Weights of a small GPT-style language model, trained from scratch on English Wikipedia: 6 heads of 32, attention and MLP in parallel.
Each number is 128 + 32 x the weight over its row's rms, rounded and kept within 0 to 255. Layers, rows and columns count from 0. Numbers have three digits each. The size before them is the row's rms in percent of the matrix's.

# layer 5 MLP up, 448x128, rms 0.141, rows 433-447, columns 0-127
090:126151106165091136134112099146144138107093134131132107171117135096178107130158095113150168085113104145110124137143128150107187084154136144127126119094178151131128146152077128124081151058128099128158124112189097101178122096105193105140145103114174119183055135168119093062120153127151115129071114108133121162088130137144105150130157165129134173107107110082103019097085102028156214119138
094:113114128082186128145141067096193075124152103073185078126176132105055149152072081145130150063168183170088133100147166075113090147114062128126131139147189139136091133101122150141121108162145101108091111159130136150136120119152096159070104095112121167144083161190108123133132084126122086172119167117098121176144105094124112095114082169175098157118129159115169119107128130069175152132163
105:174143106172126089159109176124091086175131141171096125079117111098117126163131118086136095095144154128121105118140176103095133172110133140118190161089105106096127121157175109172187133102146139147122071113066167095104156100100159142113099149164121132146142082145158172117075132131149148107113054061175081102152087150101120160200132202137119108136141112112123122125159083100137237173127
098:124076133131120123056146167100136048172104150040134125113072121101112137144108223118124092197156136116128138116157159163166118139132103161165157113092132076126155122104157136149091127149093179160156117105147109135086098113103119125124148159099143116155117181114135109128130159092156056135162126109121186149150065068154106111153108119175188091103150130156102168150175048114086116126111
106:199149117182113090109154157141200129107086141099124137130153124125064157109138128139126109131133150109161152133146135123103105154103168170160109103177064084176060034123171163138086045110124151124138141097139145167124159122094161135142077095104159205120134081079150152170151171149148110132155153104106134143115181126164169140102096134145131157139169079081075163130090096157108155127103
103:081058182131111109112104129124104034103078198121154113115123179119151149105116122146099133104105133081132168120134042166174134121157066132113127160173129193167097136140136158098146137125191166136106137093136159213136139117142148140133142153161075069172120161079116130130143139142124093136146096128106161100108137107136143098131051171129145110177141181112104119149115119113037117121111
095:139161092167113139113094166076100105119109151168160148145101165115089103130131120130140082125210166162136097115138126147079089127142054146125097161096089114077074112115117098071114125184150080129146142122118085087175112165169135164133130088112160122142109163131093101083074098166095122051088154119131131106090120081145141129124107142110098142051107119186112126152137094112145071207067
108:122157128116143112158136161158143157086187087121147191161094147169095129163176138128117064151075133104123178152105109161173140129140140141152121229110104113087144127093105100120096141051165085171135062115153134168108098146178134132143167148079062145119075145125066156135127149119113075118188096138179097105158107072134185145102123133072134114171170113137150140131147114131104162135157
091:092105099128079122135182142121098155122091125085158138094157116157161132128142163109168189160101138192120113139121192088091128118151127140190161196108125128147148058176129118147158084142148117100101111132099126167089134141165115129060144110109160147154144124168182137105091166109118092124136067140163201168079176144184104185154121069186103127102132104154169118089150182087141150099153
095:173104093106110124099130136105148106128128178096061085140117170157104075139136173101105085196008162106138110093197173149155139113116143119203101132120106172135119096117134140121186119124150158164142115144157058147134126094135174104108168151116101148177134130127100087125127092082134092098083130149110158111127172088133129110134033132115115130120097108124127135168161170188156115112172
097:146144086121133118147150155137146150146104123023092145089106155122201109101150178126175118090113139045128143143128177135095165073121120100144127075142140157183148095102086113138119080132114212136092145079129167111183152136110094228130101130129121128128109097123112092206159122089121129083112110118129175125180146134189162118096120147108146155123141141121163108126066084118135131094104
097:106113155130105126178142102145108171140139159157110123158107135108164115161153103134074185175048094197169064137186109123079131108087167132201082125051135109115107143178101145114101168169073140083125103108140133086125128105122145166143167167129136102117143178108129134146111128136129145119126130107119161173120160020162180121155081131139097119160175075120144137107115101082085128142093
102:099153147105126155121116182122090072153121120098122084092157145122115105129183127125102143108165192107086105113105118140142075134113110114134162176154108147144108102057159090134156099126180170146105151105096128100116180136110121157100130138132141189111138096126146129108114146117093045125161085105171086184128107118048174096126172205120158090082117198108116116165213175135112139126185
104:145082134126152142117116148101112125126076142156100169156158131130145129063178096140109111081118110067138167162191082190103098142152114151154137190065166144164131118083121077135126130135054137117127105104100123092126149151138107150126130128157162121163084126148187186193152158199144174139083159121049098079104088067164099123088128108156152171143146113141101137158072123080136124142111
104:105128113169142097114145167118061107104133152176170129126192147153105118114119113143158155096156106161139097093134099104102114132163075140157177105106148172094041077129115076092142152081168140149092140167136167129148138042093173124145070134116112103115126114165131105171132120081121126119170103126076147134193165094042144111132147112106138140101187185149130115138058093114154169168150
# layer 5 MLP down (transposed), 448x128, rms 0.26, rows 433-447, columns 0-127
081:090135154135080093098112154138107137124156129108156123099085153132100104168137080104085117216118158179133149130193051134176121120042162140164141102188146148101096126103101098154144145120149124154115118164105115160165108114086085164120123114129162166119094108113083148130129074112168125175193109136092120174156119154186196172129097121092119145117049129131136158116085118156091100169179
098:139117137090125131158089070118051065140113107145088138089145139129119143152167120135103141134107121064107154151133141162119132157076069149159045086144140106091173096097107132114118074139124156157164124130139134102161154141133199117107107133095127101076167137099137166149201124147106132113188155135094144126121171135148109130042147182139147110159117086126141147094175199086093051139079
107:100123160145120101156162107165134133148135085109076086099089101152114170122137159091128133146148189158102201083048164130119119167044176091170158169144128097160114165113107143161146157154113154187076134108126170098093118129088148190104132118103141130173144153113124083164093115133135165166100078101157094156150060151117159123149160111113130115108134116142111203120186165097067128152089
113:075145148115105159180125087134170134112068114170127124129101131119126131117126115110114152116087201103053119125157136153153165096183146133139149170122170129138066105150113040091165152142173090171129148077100110118105160140135088056196121168111108135134109149212135105186133136101159124159090152166105111099115091115161120152111090101156086130158103074140072158134156088151180165098123
096:173122081063092096107177121103164105119129182160144163122100142112138163135148144178110110061116139147113119121143156102140173123140111142212120092088128176125122181142123169174108091096088144163169145059118132126156126138130173117148156104145084123149127199106083129146130076197126105084130113180181096112113145137092131183121140105145150105146115135139129068151091120010091117125131
102:136138132146149151143077113151172148067140135177146128164080126102118096108097108094173156091082117129099182080164125127065063114196120134124116092169097147134169079156109139082092123145127121108109110127155084099148129123123092117141094130212082153104189186203156154172092145151140084103121154175149119094149146117091165155096105142171160098145146169089095140174179138084086120115097
095:181121127156182131100129133152104163121134178144159152118138124132161123099101120105173147126080155121081067094118085169130148139154205111103134114104138149103117096179209101167115163149116133140096109166168120207142109038065131147128138145146152150137105109100182141099133142122129121136126121095084087105182090093124083125113125051130119094152080111148057103096060186105152096139143
093:153155166115153114108108110123119123133147097107151118094138164159064160108152130102193118130105136152114163105165111172135145067126120101120095180122106105146160194154102115155126132121076107172114136106203203142101134129179115099073135162121080089132117089159160143170155169089121103098121185133141119129142139194130120115127135045126181044134122113069152179195180105153170120154105
083:099116106127194142144148094144135136140118154131149077164079190119118119078120177128129176119093064100104120102199152118045131204125150096065109108147089126121099175120128158163107135130123097068168213091173131161080151122146143165104126095157154109108138092122153117116133118123160100122166107146088125120175123152150146183087136069173148128142091091103176101168084131105163142109173
113:127143113145175149095093146141131146066065114147164094135137115113105159145170044148147129123136128161119136135065093111150139113111140096153083088136130193117144152157182172138098154169161150167138135144120170098229113132150089156128134116107148116117112120169076112096135154169076109083083027141146122182193133148134132129138097123145134129183146128114132151208057091149128152129108
089:105124107129104156141131123139128141210132149136107155128089165198142142102108133142156146147136137120093104119146153093153191091074113113122111156173093096065122089105100175097194116140127113095056107126109154111174076036139071142090144122068097121140106152118164131139134221151137154062075135107061127108157142124109157119152146130144123157135101128145140147087084090152056096154139
096:100133147149166111128107189124143105090120201117128154136161087154141121151104130090103143142078101121184117142100115155113110076160072111127083132112105150133158110133150180147157118146145151065161145157113117094134111094166141055168162112115174146130200102112073157173139157150181085175163045193193121099092107116114144122157113113118089116159112161104140157057113164104109077113075
105:115153071062147148157068090170115155157065102151179111138099114172115148129156173182085142176160098162090118134127079061155120066078145112134113144125085129123081112122115187105081156143159111114108104118137144138130056125086146147147114138157135116130098119146117142116037166147142117084175124105088160092168123186144117143115133142150158121199104158102096125112118160171165180178103
106:134112148150176139178146114079109164141107110149168133153104151162132136121125159133122078121126118117106153166128038122186129130143150131117091164084096126086144106129108111086074110099092143144150158176114180081140153170093149079155075191174115191146138076152154132124155137216126157120121067185109111103116084093176131094141116174132110151142174108133203043123163151122117108137133
104:166081160123192169072121114101112167118080186160110131165114146056112146125082106122105127117130119137103156109121098164155101127102072091104137163142111216078105099086110146206115082138152128124119193165133074178128099131151125143090076196139133095160148111071058146151112154161093119110152081151118113124133081148099121092074162139114095126145107169133153152106149122112085121182131